Weights of a small GPT-style language model, trained from scratch on English Wikipedia.
Size: width 768, 12 heads of 64, MLP 3072 tanh GELU, vocabulary 9319.
Architecture: LayerNorm before each block, learned positions, biases, tied embeddings.
Training: a variant of Adam for these matrices, 728M tokens, 5551 steps.
Each number is 128 + 32 x the weight over its row's rms, rounded and kept within 0 to 255. Layers, rows and columns count from 0. Numbers have three digits each. The size before them is the row's rms in percent of the matrix's.

# q: layer 7 attention query, 768x768, rms 0.0279, rows 77-141, columns 192-239
# k: layer 7 attention key, 768x768, rms 0.0272, rows 77-140, columns 192-239
# v: layer 7 attention value, 768x768, rms 0.0258, rows 64-127, columns 192-239
# o: layer 7 attention output (transposed), 768x768, rms 0.0233, rows 64-127, columns 192-239
q77 090:111118085170098131093147166111147127159099110120148170083086111133103121170180192113128148135161085147187097109089111203173116125111089152071176
k77 090:118099189131122137047140079114108120094092124079147142149120172111062138102156104096142077113118147121143172146105143170174097174161106128065098
q78 091:106137105171098135079188175140173133145162161171170143164090164168092160152105116177102108183106151137149151136123146175098136124164105124052154
k78 092:131090121112154154168110185152092119112112096089123078093105117083161099095113132101186086146152136144096149123166159119174070139145100100145166
q79 089:138126098112131186176075172185146111133129078102147138091094094162129139148136131051191054131076114072099139100162147118134123113146077124140193
k79 087:119122152162130131145113140138104125159196134125076111154143125170173182163087166084151118170138125135142150171166107178059170173149103109080154
q80 088:071052084148159115092108096107134123153121123153145125119102108081096078108119163116132110101127066111143089095088162081160146158159099136064119
k80 087:152178095100129146085098161163150108143125105173128115139201136129175097098126127119096140105164105109165099177112127098117172172081093122091092
q81 090:099140156087155121110121163097110165068164110095131078130175085069137119130087122163107118173113128157144152206140140119165141175132133136111163
k81 092:126142155153094098172093157172153147164129164140162105128147113145125099163150101130137137151114109173122159159096138156114132143061177140135175
q82 093:128088134103140082104141174172090128107166183104086178157126096107159170122066052191124140109111135131144127195149165078110164101108153150108074
k82 092:084119146154104104150101125162145168159104162169139156120108079068126171125175102145128140146121103093168111106082087095126112138150163177119101
q83 093:096168145178157104169085095161119166134125109159146156166180120143052070128120123081150109118108119091108093149095159099186169098109158155118085
k83 092:125076134141115133115129132158122122191119088122163107147123057128102101120159175147099083166079149072080089089146082152166130120084150149160138
q84 085:102140143158119127128151132119155072128145112113135142172089101138103101082151121131134119112168174144090179083136126125115150104097149126131128
k84 088:184122188133171110089153076093124097081171112128092103149153152119094158150150106082117131150174162188076154093135143097142112114069136094165099
q85 090:144072169209162151086175126163158124116070124113163078141174077142109118082127159154133106092143146167196112068118151125107129195136114146110171
k85 090:138153133165162152194122141176131140182149082126123077152102064067125161117109074180155152154146114166162062147164165094072093117136117136157098
q86 092:098066172168137120147099133113139093130070146150132113110112109139149112142095124106154134071152177118123131086080147170118143164143139109098100
k86 091:190162141125136142099109090085143132196114092165152124082173099169112141144139154175144132141170150184105170152132120093136152146157081147129092
q87 095:127087092104170114164112150132103147120166132159119101115148159142145098144167148059163150097127094046101165157157072151172142101167127100134133
k87 097:109123114113188112125130128202151117103147096159129105094093093080085157150190100095122134098169142155138111092148078154177096142140136174129134
q88 092:143112146115154122123132105105091116124141130090152136179166155158130076152149080148125119132155126135159082172071133118117068151130132154193104
k88 091:154158105075136092110138182114103153122127121126118115138085116110085130205109145181089150118103098107141068144135156079116165102077144121102124
q89 088:101057109143093083120115088106101103108098097138091187098134105183121164070154173117164167116158115086166123133125126092138095092117205098128158
k89 088:120086118087154146113073142112129133143167098090154188143168126183148123129135151159178166075168083102141133131183085089142135096133133156064172
q90 086:185141099074109095104114128126091134144081150137088102093114186081105197182156072109136111181132102184164181124158127161096159157121142127061148
k90 087:132167155087128089084081137130099121129075116116131153170086164165074082164119140129109104169094083152146163160099071143106167129084148099119083
q91 099:077134119104112186115132100192096121131182087158119090178188129156184096114113093115118133126061106130069135191130138149073095145116140138138097
k91 099:123128102159091209140199131123114119132178084133113122116156128118109116127121164099093134078136152086115161095107116162127110094134145156088105
q92 094:185181105141152126120112105173180153165192123201166135157110167157143130106101087102149162154163107114075178150145141147151144167102135108189070
k92 095:120143075101085118114198163106195144082156135149109198106116156086119118156152094167071103151120069136129118072152159117110122134085153121098155
q93 085:135144181140150147102173079118060088145148140074141177065149114077148120163101173131150152070199095169126126138132149141130119114117137091077163
k93 087:153199117177122150140103105152168131095135108083113086164174181175153173088116164136161143095112139113101098164138182183118137145157078097053125
q94 092:104160118111129159153145122114132092167087109126075116079079110125117136181155140126123132092163110111110118126105131129106151110078126148104098
k94 094:146106109117120141096161108090114147162142145102050111159128089134139109120147119072097106109172109130113179125172109117094134192073168118142127
q95 089:164171156201070099126167086048096090148087122167152184083158158127118165148161186093053124141197057107114118040164142124095152116161146110138147
k95 093:141155173111098141158154115086140165128085146154119112125162159139101151148154064133094082203128126075120143176094150166138133175175091085172125
q96 095:111112201121106096148102155073152101154121099091170119103118075215106158072121125114131127121094083161155084110099095138187104117202160098149123
k96 094:102165111090137089123105154146097113130181098155141123151107132086165173087166113173074124149103052136131082060119112139162125116149130110075131
q97 091:098131150141158126121109053154129135065035101099114167094089056096068079089175136119153152113149159134106086138121119077129125145074139142132163
k97 089:170067102140143100155074101177107115137086059128109142180112075089152130080154099146176128145144129111128107115120121106147159191108120128121135
q98 094:164168134103104059120119143093151139153163169094167170110117108137083174117118163079125089076122148091154197103136154121183121098154092129090114
k98 094:165182096085173064173162071076100085126185158166169077107073115063139146098104105089133112095129203099110149141126133108108115148183132138156165
q99 091:173153216113073125115128099143138068128126116128057165119041067114164055179123151124083083145140148197170111166181141188122166079156150144140104
k99 093:144151139172119135134123142195124076134167138104108135102113121168164087121159152154175163084121162165175156136173099086112161112083106123077139
q100 088:152118088205107136108139091091153117070072126175122118073095166121105158124176191093195099099103134128176088089074154094112146143072183114088106
k100 090:133084146182144067090161131069088181122183122138060147117150195152105153132100121166124110105143159178170092135126080115155133144112117087066157
q101 093:161183111085184120114138110117148147158141104077046141178098147091121121075131119154171119143162083092087108133147132083100200193107148122114104
k101 093:100181077093143107162131129131128092096102108147109077165125101121150160117155134145084110182094149086067143136085147131073156093102193135118161
q102 087:112191066154182202072144148093060176124093163146160165173132169110151125152180115125100103174142098095140090125175145080104132088131099185183168
k102 089:123110089129199142121131183145156112126145095154112114181077174138082132207155163165142086109098079127076099123109110191171073170091149170082136
q103 088:095156090179096146094178174117163162102143125181163095083151120097100176052124133108155128143129152135170140105118125135141106097145173113142159
k103 091:108086128088091139076078084133127151125114152140152163126166139079111079163078093137077167118114138079109116112137134133158122078160080109174143
q104 096:173132097173154172132106160171117114158143169162146084152117123138118112124151109189189113060131074113083104130114216175087069165088154175092087
k104 092:096137140156078143091113106114131108165093130106072086147122132162105182169118136157196132128197065103123108115147130152106121145085102142031128
q105 095:100092142167130120170133140074138192106109115136165180135136096084110116174150073133083150080126152112115134100071132054200093168083094138172098
k105 096:122122084113193070167152077171168105171108107082091193156113079121103122131173106105133161154129162114063145133099158111206147160117142152177137
q106 093:102129133131144111099139100126075127156161176135134126121143112114163175138095121131136102109143131133103173133072165111112106096096121170118124
k106 089:098154156115127167196141135093157162158138172132163126133070141139156141145109081092150137162120170114090114119084165081111112115183176108198081
q107 091:140096107150087041130100153089103130086053152095144088139157073135059105072157104135105116115171081085124144110125128182099119147167106119159190
k107 091:160117102067107122131133140179144092185136135138129133126087091113211076102145072151165096114103176076138074143120095138177076184142112143089104
q108 092:088194127109116123144158120106154122100084185052085125145150166126121127171109127163153119123152103151157097190122120091116046107116141112131098
k108 090:102111111115107160127162176142107132123064138166142078098103130174142122091114144147152086118155128156141154146109109168121064178136109144117100
q109 090:141075053090077118127176094053150158143143115125137125146125181178159142149127177149076101162133072155143143169104126069093104100121123131096143
k109 088:119142126090088119155115105132170155170046143092106144130124098144100087136156139112133104133098150166127155163127112065099124150161167133187170
q110 089:076139140117106109116136121143102167100155154118100085167097111065089138118168155150111111114117176125116152113111104170128167095091145129220098
k110 090:115118140111154133110114148164129162090131182145147100106075049091127078164117096118131102127103190113066077145098133125088181096177196169157127
q111 092:181112134105092171181136131102106082171126073094156076134111117177132151179107171125125116170101136102114144070157075125107114189102153148145135
k111 095:185080080075197136135112104094078154167147078124124124096144119150172166133125118166129149097054106155145106096100113141123133162121080087161097
q112 088:111173168173143142067095148134103159151132156132118124151092102099154078146142149151164131108126151109139158161105128084108156186113092093127128
k112 087:113130138159163091173163159188072115129119142163120146141115066160123117139169118162148114100089172090174108108134133086164133147163092143102100
q113 092:124139131129109162096167092095104153065119150159134132129212111168155162153126124124129124177133100148118119139120110127148120075110116139129182
k113 091:125158091078161170146178121112121185064107105123166170165125074156142165115136162120140172190155079121088105084123125097133140084121081176159116
q114 091:150125104049117122181151125116103099061127166154098156087104105095134108066075093135112154173108101141158090195136113147085154146128131101146070
k114 090:099145094090115109199062179175127083110134144134097119167135098125127093120138154128133073130089160062101096129084131144100103117153123131202150
q115 094:149138132150163174106055143131082155164103082113146133127116178162161115139145122060159127125142180158103138116149164100101066113108145119089149
k115 095:134089118139162123137168154123120119170107139118174129146157106115154087178104097113119108080107189109085143185077128128104102090065121144107106
q116 089:135079133112160102115122129153164141130111161105144135154072151123108119150171137129140162083094138156160164142126157112110150105078142046102174
k116 090:152114075198127150154135069143151096087126151167105172153110101070184131125143088137081140071136144163138116124149114113182105160129111109111137
q117 087:156125150103108125101145117148078156167103116175183142155069116078082192121165120155063140130093175125117139188081169119101151135101148151156143
k117 091:169166150108179102182162170190077171150132119097172166107088096152131130117174086145100120185135142135119121109092101154154127121169126088237141
q118 097:146161099096097108130107136102087110162149167106088148114119089114068140095114153088096121160126170162136106095146152133181103115174093147153099
k118 093:193100089118114136127092155107124097110104097139177062122077113147117088079137122152147148136103175125121136113164170126170123155150111141124157
q119 090:202193148165121141160116146095161099076182136113167070171119146167143167126126157134150110103154144166143163089093193090120119091201175064117108
k119 094:176092173103107080124145152065112110117118122146141132097070138180113093105139119138175127160120172137102171144107154116106109139136144080132107
q120 094:100105087077127102114110154173131136126092131148125100162190116118139071103189068142098111138107106138182156131103120114118129079144121144102117
k120 095:081137149066091071147087200122172089089084108095091115097124143145148142118121111151168159166096185135111133164083119118078103101193182106146162
q121 090:085100094133113124125094109148090068070109112138109094157145090130068138104101145145074182119151129118115114108168137138148162122143152154163075
k121 088:149128151168138071081125148092102113135111119116087182094156099111062113104084094128068166170134083133101142121109075147151130119103070107156106
q122 089:165095152181077157120106120148131087146139146138081131108094158092125099087119170151167088151178073113157119072104092172154085164177159159113126
k122 092:101178150103063105111167093170128133088154153115070094162092208134184145084107105118158085085153103112161108164153080096145123179149151123103163
q123 092:114153135173170109126078106145074136162102085077140092166179133157144146142151073140163125136073128129095112150170163157048089145120144113114081
k123 092:104115137116142190164143078173180135108069102132143181188103136134081089150199151120179126136149131142125127084099120141135166088169109104180096
q124 092:152115162142098143163089092099123095063079141155162147095188163133133114119137155127169081145160090103068114052138140131185091117169097120164177
k124 094:163146137089113126173119124170163113098114138166157155142125075121122166154167069092156101112153119165160063114138178146112150101083168133104100
q125 090:141136073183092121128116183130145151087144139104151099143124149126097093117096107109185182142156110134103099118100167116162116094134099130125138
k125 088:099106168103137166133142086140089107154106183130162118111078090095108093121074097182146089136106127106166082106120153146144073160134150088081111
q126 092:053070102142155147150054133152127136180165141102114094079156153172147116118159098127152159132177161145094168133131128140126175151161119077116115
k126 091:084177109172083173163112092158126078090181102153156059129158118106147116133103124114126145114115114179118115104167153134147091158120112080146146
q127 087:136062124177104117156154098115130113066120131158098156096089100140107091077095109156165113079171057164131181051106084118094097106105070147119167
k127 086:164154149130100165119093113133155157113148155153166115136104130141145128143112131114130103087197119139162156091172147094115093167096086077053177
v64 094:124142127074112138114080075169080165101154156170134124156084090111089082155143109120075061130084152089144179113142133114088098151177125166118159
o64 093:128159095219142115143187158137143102138171078124205126147159190180135123135146123129169195158176101120124094114074051093172087168170153113068152
v65 091:122129142142090149127106121146095071130107093118180180118094175174197113112170104113148155087143100102176111169173176165106080134158157133100119
o65 085:134144115146188152091159161123147207066145177145114098179168079145145170224145125130145136155075121122096157122092107117107124154112129131156129
v66 090:154130082090093071158158121175145108182070107131075154088169143179125118103086096091189106115126182125091123120144164112147180139141127112155115
o66 080:110126117147122135110104137087126129071163152115157109172076164095076131121105152072113168183139124106136101130128117168130094174155081122136135
v67 090:142077144153075130162113157139092104163177141148058127150176070157083137120159104138141121083178162089134170088150089132088146089074132130124136
o67 081:141175101068147099131100120129176142101088153160108117101143159096137133081069080176123129121130156133081162197090111137152133147159083167186088
v68 091:131105104103068134154121092133168101165104117076075170139120150103154174119124174152145142111146096170090182106070107100137104106187175111153173
o68 090:157165179084135120074167115104135166092106149089152129109103105138107131109147124136075090104123195071121118162147164134149121107048092149152080
v69 089:151061129138087108131133115166179088141131133109127173114142183077071110106093144102123167140175093128153139171077164087079127144161154108153108
o69 084:110182100136165097138182142099074172087139076141178088104201081137157138124120128096129078089080141058152144075171099071173134157096132135098141
v70 092:103146128129117076102147187108163127132167165089146150158147129126156167163104112090159170140101119105132076156077141153129133084130169068146100
o70 087:130092174152131212106141119124130126082115110174102114082125179186107132091147140067099072104133124101146161116189116111164104126143070211117096
v71 092:085068148117124111141179095081148159085098144131110103082065137108101125067070086175160123159115190182174175096148080064127088188087134140143165
o71 086:107142156147088187102097100134121081156138119134177107171111125128119116160132136125107069117139071087085116135095124140169127106169103210092067
v72 092:177097091170070092082134133144142170151095171109171115160113145096150159088165154081100145103138117100141081164166149111140199065123145153107169
o72 081:078120177075154088109092101131070197125109114091099129100153111161135107134155129115177089127118185162118154165133149153125112153108097119160085
v73 094:127167099110172147170130123157093140107122077150085157117079111136144119161112100133077114149119155100098164118076171112142117156105121169138165
o73 087:147162119105080182089137119142124129120144163121142112156109144172194183132112103119151128080104077180137155139156158136098209133091198112176127
v74 094:127148121122188128083155145117105135148098102124157135173160089168113136130059092065091130146149106124126129117067135081142139106181160066107100
o74 091:137158145171099171116123105142140088143153187130193088085136227086154100142119159138165131127079112115187129096181073130140127129136089136123150
v75 091:101150099114150123111146065102182096129151080095093100123140126128078085088178155084168093140117150105141133093094107163135098164099143111089175
o75 081:130103113136115115138139170119115180108139133169157138125136145136169194127075150119120152100122128120117138104130125088139116104140126147096095
v76 092:124109099090108062075101053164082086099129185109110118129173071054162106106092052110100128139093182176168096150096119128170139103098082212173169
o76 085:159156181137152209120170191142150098092081134145160132128101151116146098161129104121129087125119048137141158089090096103123187180124178098110114
v77 096:155167105072106159118120100082131088107146094108077086098159150099108069076082091076092168084134086090122147085116097103110092165072176123095083
o77 088:133110108144127102128140153119131098103192121125145166144114132134127164138120119199128114165095140148139145132122152160146183054149085185158106
v78 093:193130140142136107085068145053139120097162102091135141146130111135133095147184163156146115113089109130131079139162149161130146187101121068127078
o78 090:114109123092103136132130090146145120126157176167167151158149152114118100153062167113104070151093110135158126141138104085119163103128101133105122
v79 091:116113087134118181110088134111095142158091167153157133082107123162183133184135119129109169128101139144094105119096150124118180155140133157100106
o79 095:104126137157152114115154104188129138134182112157195132176121175155071132130120158098154078124127115044128175114179084098152118098176132114085161
v80 094:137182175089182172172119070194132152079173093153123111177091155103133208153100126193126101067163106125164091117140178153118157161121103085149108
o80 091:141168114135038178073175161086177054155126157113117093069118138096106085184109142127114162116152155132141152167060116158139125150055180168115111
v81 091:155122122123116163132068056122141145091133082143177130156085200135100185135175133130115110172098115098095084142170181116155134089136165186170121
o81 084:139128122160148095131135163113124131108138127163102132094125072142155129145134102158132162134146100157192101112121109124122085218105078096120086
v82 095:091169149156163149130157107100156175094191099162131119125090149190118085163135108123145164174118106157121119119114118081097163116153125115134135
o82 089:135091126133074124145077127090091081166129146149159145131085136127162140145117149107103134135126172105118152128199129189124169112149115140158081
v83 093:096072135130085106090137196125123136165103108157127150119134098203120093159166170089147131119100131090109167108093126146101091104126151097130087
o83 090:157109159158188128146079097107142138080177105128164121113121172121164100080172106105129130143162124115098080108176075097131054155154106151086156
v84 094:157144101168096154115163083121106075144125120090164151158180083163102138171126126135159196154171169134125170147142160142100073150148190084125106
o84 090:139111110094100122111086174121122178107131178157153146111128146098161139086146102098172050115105131147107091133147131086083115144076092162115152
v85 096:157103105091142098165175066123159145164090136081089128089139142177098139163137072184083130085127139117171064120095205154154074097083125105078083
o85 092:148140154113129119108052105155078091110112145219129154197144086100111086093060167130161101192077129161086126129179096114131185091146093187160134
v86 091:155072171139085183098136127182144148105098144166137173155080172134178200106185109156136152143157171121111110110090140116123100153109158168111161
o86 081:142207103083121114129142115136161130169099137096122077053162120077108123135136130133108129145160147139170160216123159150152143159110132126143108
v87 090:140105157102148156062187115122086103169176127150111128093141168183166101079089170145090156080127139088174145143092081130157166123164117172104157
o87 082:149159100177139117159078162106148129086098115150139146102083119165149185157177069161192133135057112140089130082170140134112091119126147136155146
v88 092:095122157130112089142118194185165086162105087133139106126124107128168152167090183114140097140176089100108146121132138142111167125141133163097144
o88 085:128127068127126113162101118119082155113189176109108118105124191133096100130146107090105084140113163146157111119100152114149134157142130076077049
v89 088:110151142085124129124124150133158095076127158136136153115074158069123161198147111072130108171172132153156116121149166111112064162081147057183171
o89 083:088129094154101181096133109135096132194090106109118071094154094111085135074116203154122143087168125128111187153112172150124192070138138130106108
v90 093:099098139161107180146146164144096160109089143127183071126178154139147082124094115154113080071083093133159185173158102126087138103128059099179173
o90 086:163130143103155094131147108105101135179137137130108129087164115179084147125108116084185101188149199118113124101144150132198137161185138175120067
v91 094:139152096142157178149162085130169096160139150168081126170141158165165116130179106154096188156117124154068156120114091165140149163136072101133143
o91 085:146113185085141129114110138098159137114093160138161172073070103165151125115168131090136126142129167137150132139153140097108121121102142098117118
v92 093:022119106150097156117117102184138159103166102146063097142148156113163112153133167182107085209086127134114097158173128127156133164142153099113108
o92 086:176131165144095061168113142079101064153156132163093135125108109167094188110120145062147157098148143105145124098123172150131107109157122138080087
v93 092:143137132178123148091158146066168197090108098189137152091083172150148155189111095079185081143104166135164126178077112069170154143097102144143140
o93 084:096091118084129097154070095153143085169176121117050172123113142214172087127108142150036160124133104171126174081150173177081199121181139168147119
v94 091:097096069077138085164077100120090155103064106150126089101111105082156119165117122167168148149116136100099151143164107101156106160115115163140162
o94 079:156103170175123107163145112148169045098148124105186192141126149127092136151176081103119140160147097159158116087097141143126130100098153125107100
v95 093:109106084103088084173148107102143124135173094081142090146145069128152113159102127145158135108096173187152120125078145080152084153171099144156192
o95 089:151059089164109105140008131181138082161114153131100167147074113114095132130152151099161067165153091127116118143202134178108154124096165134113069
v96 093:135103123129137097211120114125111147131159114154121151106115129135162120085129133101092138154156106106165075147145136104137187119160099148066171
o96 087:129073136076131120110110101128102128179108166094103143178118096112106158091101164114139138099079171182090159086120161164148111143096133169192091
v97 090:167121070143087126183105078168113168118144087121164180091082119099119099136165148107079169132147181113139151157078125131109148137149066137190123
o97 086:128164166077119123129154124066136120143069113105090145079108099143100138091091132132153194168160095151170136124156132144138155113069213110132090
v98 092:142089164195095123106166132174157173130162119128085090097103160123101166178163092163156111156101074171157084086078089146147140123082172094164064
o98 093:058097103099153045164080139085101129141180097128135188163156108152091095141142146117129147176114182057094128159187124099149148075158092172106148
v99 093:119134166122068147147096054144103149169114160143114140107111165112104102087123097165152191105104119087127090142093072145100157177121135148144104
o99 090:177170097086130154090155138086133076100098109101160118097152042099108120094147159102057104106138128206155148114073116122121134118094133136161120
v100 092:163095093112129028141077107089067080146146145077145159125175091144157088112110165092115186103154139136106091164073077148105165091143111189140089
o100 089:161111176163129166157073162132174108089080143148172137146083101120147125117134066110137065128084093105133118058160175133116095156144131126077119
v101 091:148152097142153150128073130094092116119083112119126128132105134128114072109158102099094098114103129164149095081101145082124133109074059165146130
o101 089:145147175086131189116151122130142143132110180187194120151165109103157138155101133129147146147044128129153139163105119144135137184135153125161103
v102 091:112172162133078124138130134078091130119135097188146169116073182143118108136151172164170171133167108130062143139148100150107144120099103099087088
o102 086:155079164120113078079100149087192149114111153078095107100120051132101134083155072142098093187106117115199079155130190114090154104094191137127104
v103 094:086128100190154189187168148147124194115197108091093150115105115084148108141125106086168092118168158149121127079095153152102123162144164071166114
o103 090:061117162114127048113122151133132090161092136187080153110158160159086115135129182112134127134106156091119136112172136118130165078144113177124126
v104 091:196100154081138118155136102119066115179161150085173102124179131088133155081112107085166109081173119159151168129110171073088112090155131110088124
o104 090:123207083094110162116177142157153216094103127087155127146131165099103101160151126181080158120127150135084142105083066167130165135043117147186180
v105 093:103150109103167141110078104181089087098071088152145195112148162111151188162152089138123162153105176133149119164180180129144093166083158102125132
o105 085:108133147129077108123156093105217175108107160126101091139162128158150157161133152153159116127152065113133183096146130121090162095084150157132143
v106 092:116074139197138118161165158151093133154183149116167148060101175125101096137072179080119143075142130165082080119146103142079120158164152117109076
o106 089:121128105078092115105101122116131111106069113078149103180132141134105163093122142144124118121109112120165108120181166107099080126141080106151129
v107 093:080062131150166090070110124156123093137136063147131093131096079128151138128133140136169177104170149140094155158130134113097151122124098113061088
o107 085:143109106145140139150125131118105154084159123128133108115129126176080134102169111145103102104128113129119160162144157139134110137114166163211220
v108 093:137105124074170146087163097076134128083182153170148102146088173112122132087144155107093113124085118161121116161169086151125118138102127160120151
o108 085:154176193112103119143088130108092110153040103175123163097077109098111145136137079091149151160159110101097110090081142144100157121137150106160108
v109 093:102125166085144171103072046130137121167094142150134123090116102169082138104184135098120108162168106073095151133136140059156152106141089128177127
o109 084:136174083116125071162196139128090146103145142100131163156186127155129131128086167120117125154110207099112185160104086128131201176123167115066128
v110 093:122131115131127126122101128115115114100120151105185139120140150198168117082088107167088114149132124127112131126193153089118142175103086149092191
o110 086:153116131134145114095103130169068205102150096155095105103082102144104189108205141088178189080154129145093153159068102153183156101097150143129038
v111 091:121131116159096089098091143134076169164155154145112194144077085088095168088119097169142161090153106125156154111122088104099089159057174161134160
o111 085:113157149117175161120210106158152118092107084085168092141176072092150107136146136129128110128128127126120145178152130137113144206152135179100129
v112 092:101143116097172101165163098120089114117185165133118149107164125130086096083126171139156139177152105123126058129108106137158110116155097099092106
o112 082:155140152185038141130059151111139086165041127119149164143105073061092142129121117131094086104139096151144126107152151125127146055102160125143117
v113 090:173088133098064090101150128061168130149156079129127101091157123174102154120106139124125125125139076136114188125149109055106139117112081134191128
o113 084:141198142140175138093139096169169146084089195141164138174136192179206143146157064135114162161155140148112128196103092137105166059165166141079192
v114 094:130175136122127200160163154163187179131167161146132191157108138121132158188171141136168122131140107129154091151145092141133178176107102114116182
o114 098:157087147102108063117109123084130082143072128092034098064053136110083121055119140187163196101168156177105131124130110157152126100114147132190132
v115 094:130137167162114094117080131151151113163130101145170191138091107128141106141071104096148112148170150119177149084158095161164179124150189134077107
o115 087:116108115144188130137151104156132126097186169148121123192165185174131120100159131130196135135119085132076137143157118116091099117118137114096121
v116 094:142168144116063125099167148095106096096075120140161173075088168152136105146041183079154088160179171114098139151069146077093066151118113153081153
o116 089:121146059152145134152103158142176113147211129118165122147156096089127127092160097139119066047078114157119153110174109136122212104182122125110141
v117 094:159096111135153166161089172156117159132141099102177104080122130149080047103086146106167100155168125158181135120138147095108081148116154142181082
o117 090:091110124158159066144141160073089114108150134150127114180123102157155134149158108152123148131090110093127066083129170098120072107182135119057144
v118 091:108110140125160144173116161125192134187124164159108111109125081165092184123195146094115145096154101134119187176093170198070072133162119149087169
o118 089:141102120129119159079139136145142149125118118077160116116162158116106119087122144153124136105136144150108129137180085113138173128074149151140122
v119 090:081168158136165119120063124140153140088163163163157181156112179096134120144101120166093174183131073192118118075153095075170173091107181143133120
o119 085:154092148085092092092122151107097062062088105082083121143118066190091175158172105076119120105147117147159098147119161162086118069077068087158139
v120 095:103086117100172146169121089124120118157118159087101160160089074115096146132118073123135110204073079140175103172186104066109153145113113093125196
o120 086:113109166134104155106129122134095145131116078091111093123079138126122144103132160135083167109187174121090132125121163143176099085132131114084077
v121 096:141052102177157094152110151156182060107088117084110100068127138155125113172174084068125155127175155161089095154128113127109145116078113154139089
o121 089:115135150117108105152144122132100181136165143150134166132146115110140131135076178112175078147081124065161150080139115114151089127190098096052109
v122 092:086122114124163133118167090155182152105130136102126102127059119165135104131184102144125080130156113145121128155089136098164190076066187060144079
o122 084:156078185101141086125091175135074127127138145172083133117189114158121164123144112153181137157100177146075106161205105128145100142117107193114125
v123 092:094158107111154196135098135073172154181138168132154117097086127124178141120127117184145117162111132091119148118102158120065161115089130112157144
o123 089:147088133151154113100138106175155122120156099144131168103131168153106143137180111079107116075158135102156129170152080118163157150108098160116182
v124 091:159158087090137110177118157088082131188107130072106169086118084086135119127145150123111150168150158161086160172157132090114124138126169126125149
o124 080:169105169092106163040103116153203129027095140096086126097093125130138129135190055142147131110122102131159093135169130190135102111076110120129088
v125 093:154135169141127180161066093057179165165079079162154164192149162119117138132101097135116146154078130122146149177121125119119082150075104232180145
o125 086:120109138150157161154166108198070144112107118123133049087097136110142167115193130134133114131143117162121144129099096153123162156146135063111159
v126 095:100171118138091176120077093168127150137130182125139138129104145126117133150156066152109144144151191072105172132125111174130109091140187134135190
o126 094:119143165136130181101169134117104131133062095117111110111126127136102136131186139161111161064133065172064154155128161090104085108114153125165141
v127 093:080114145125103144142076110142082116115069129165121054130152143048101175115076153172120179140097110085157092081210114156150095140120107098175144
o127 084:150186118121124185117156131174119111159123100095162159158152102096077094124180081118126085119187118144084168171031161104120155106064146171128104
q128 097:150169113187072095175126160099108149063057209083099121076185112074066163116145084134109149093097147177149089159158109157079176131127172177111070
k128 095:054099089148086056147139180107150094124118118149148155118114115090076159178120165112073082073204109118164108157065116108131160093177168082132149
q129 102:173129109080120137127144130144106115150188122089111127120133120094128113092153172084139131133147074102113160139102059183110103136177097079107149
k129 105:102186120109171114139085076174159201184131116151171111117134169127101149147161090127101093100150130125139101177120116163075101137131064131127153
q130 102:075141079142164197173147124167129084145068158095138139135180127090141178151152106121144112078062118097124138152138159134073070134149096085157114
k130 104:072091099112085167123102140117141165126153149136170110115141100127121141087114101172128135119085110147127091078123125154135062105082045125078072
q131 101:058141132085139056158126166113150163134187125105123101154107105110122124158180147146097132138104159125074150129137114121162132114171118196114179
k131 107:174155143115205061114121193141144190104171087139156135162139111157147129082126158078120116128120138099170086085039106153087102152144202153144147
q132 103:132130131163100165148132170153102076171070100173150067136174093126102140112101126034163111166178073125139159125126127160123117065156153168139106
k132 108:128143117137084102140148110124081156193142162109158079101127157073089101104108128097167093168123126108118113107099156095106192104070071132119157
q133 101:099097092131070106136136122163083086134135144130072132124119166128187103094172114169107094159197140224136139107126096070155124117163142157109143
k133 104:195172155128111134147131136101171097151157163094116165141129153149122114123192111116160139101187105114188140126098131151185127160138153155099183
q134 107:081139098144170131118100117111073135063146085144183092114183090086141160150104126134119125197136152163169128174111147124147087132182140109140117
k134 101:115109111168122155120115151155158128107054164164170100060111085093164131145132090150131106138052163115097110178078153110108167111125168125121064
q135 100:130129112134161145141098131122114093160129123155156124081131176134129144131135143124132117132109156170169156161126139088141154150172147089113160
k135 100:120098196100144122184088068135096101140142163113137162086179103123079085146132096127142090216080166176072065174078114149114116110105092135162093
q136 100:178086100162152133107147170099122112130136136112156140139098078119163142120190172114163105169066110105160151122113064107149142170203125075103151
k136 096:149145118185157126097127128132097119103106129118185153066125081158144076096115132143150094127130158142125065112107087051156139123154090093182168
q137 105:135151075177113122123127132139143175083104128161132111132163131092100140123162106099148134162140122156156049144150095123116142143120123132109133
k137 098:114148069161106167068155101147093095082144161133089126117081180102129086085149133154154152121109136086126104158073128123129107161187180134079133
q138 104:146108162096149133113117124144094088145075216112083054112098126071104127098091106127098197142125123111096087107023129096094110151108140122125139
k138 106:129149167149166168101125121160117129176149143098141082173098115118167102093111097135109165129099166144182149146054147136066081178095111087192172
q139 106:055150163104099083151190108118132148107145116146091108125124119135155118144214066196177155155147119070155094104109128171186085081098139180141146
k139 103:046121146137146117127111096147156114131104167098149098127098119125151110160199148145098087155133104046057096095106082086166095159094171159137136
q140 104:162144115123148087109092113100116107162114087096088198146165112126116144094081121146117137131081136048125123093115126118135113145137188085161150
k140 097:153106124150170102101125156120092085086105129145107120092100089159130078110152090127098124159167124095094100162114096134147066167165178155168135
q141 104:125113142129180112160145137124106160101124067172157148108084159217170106198129121129133108159058134132095087117171083121116082168068079067119133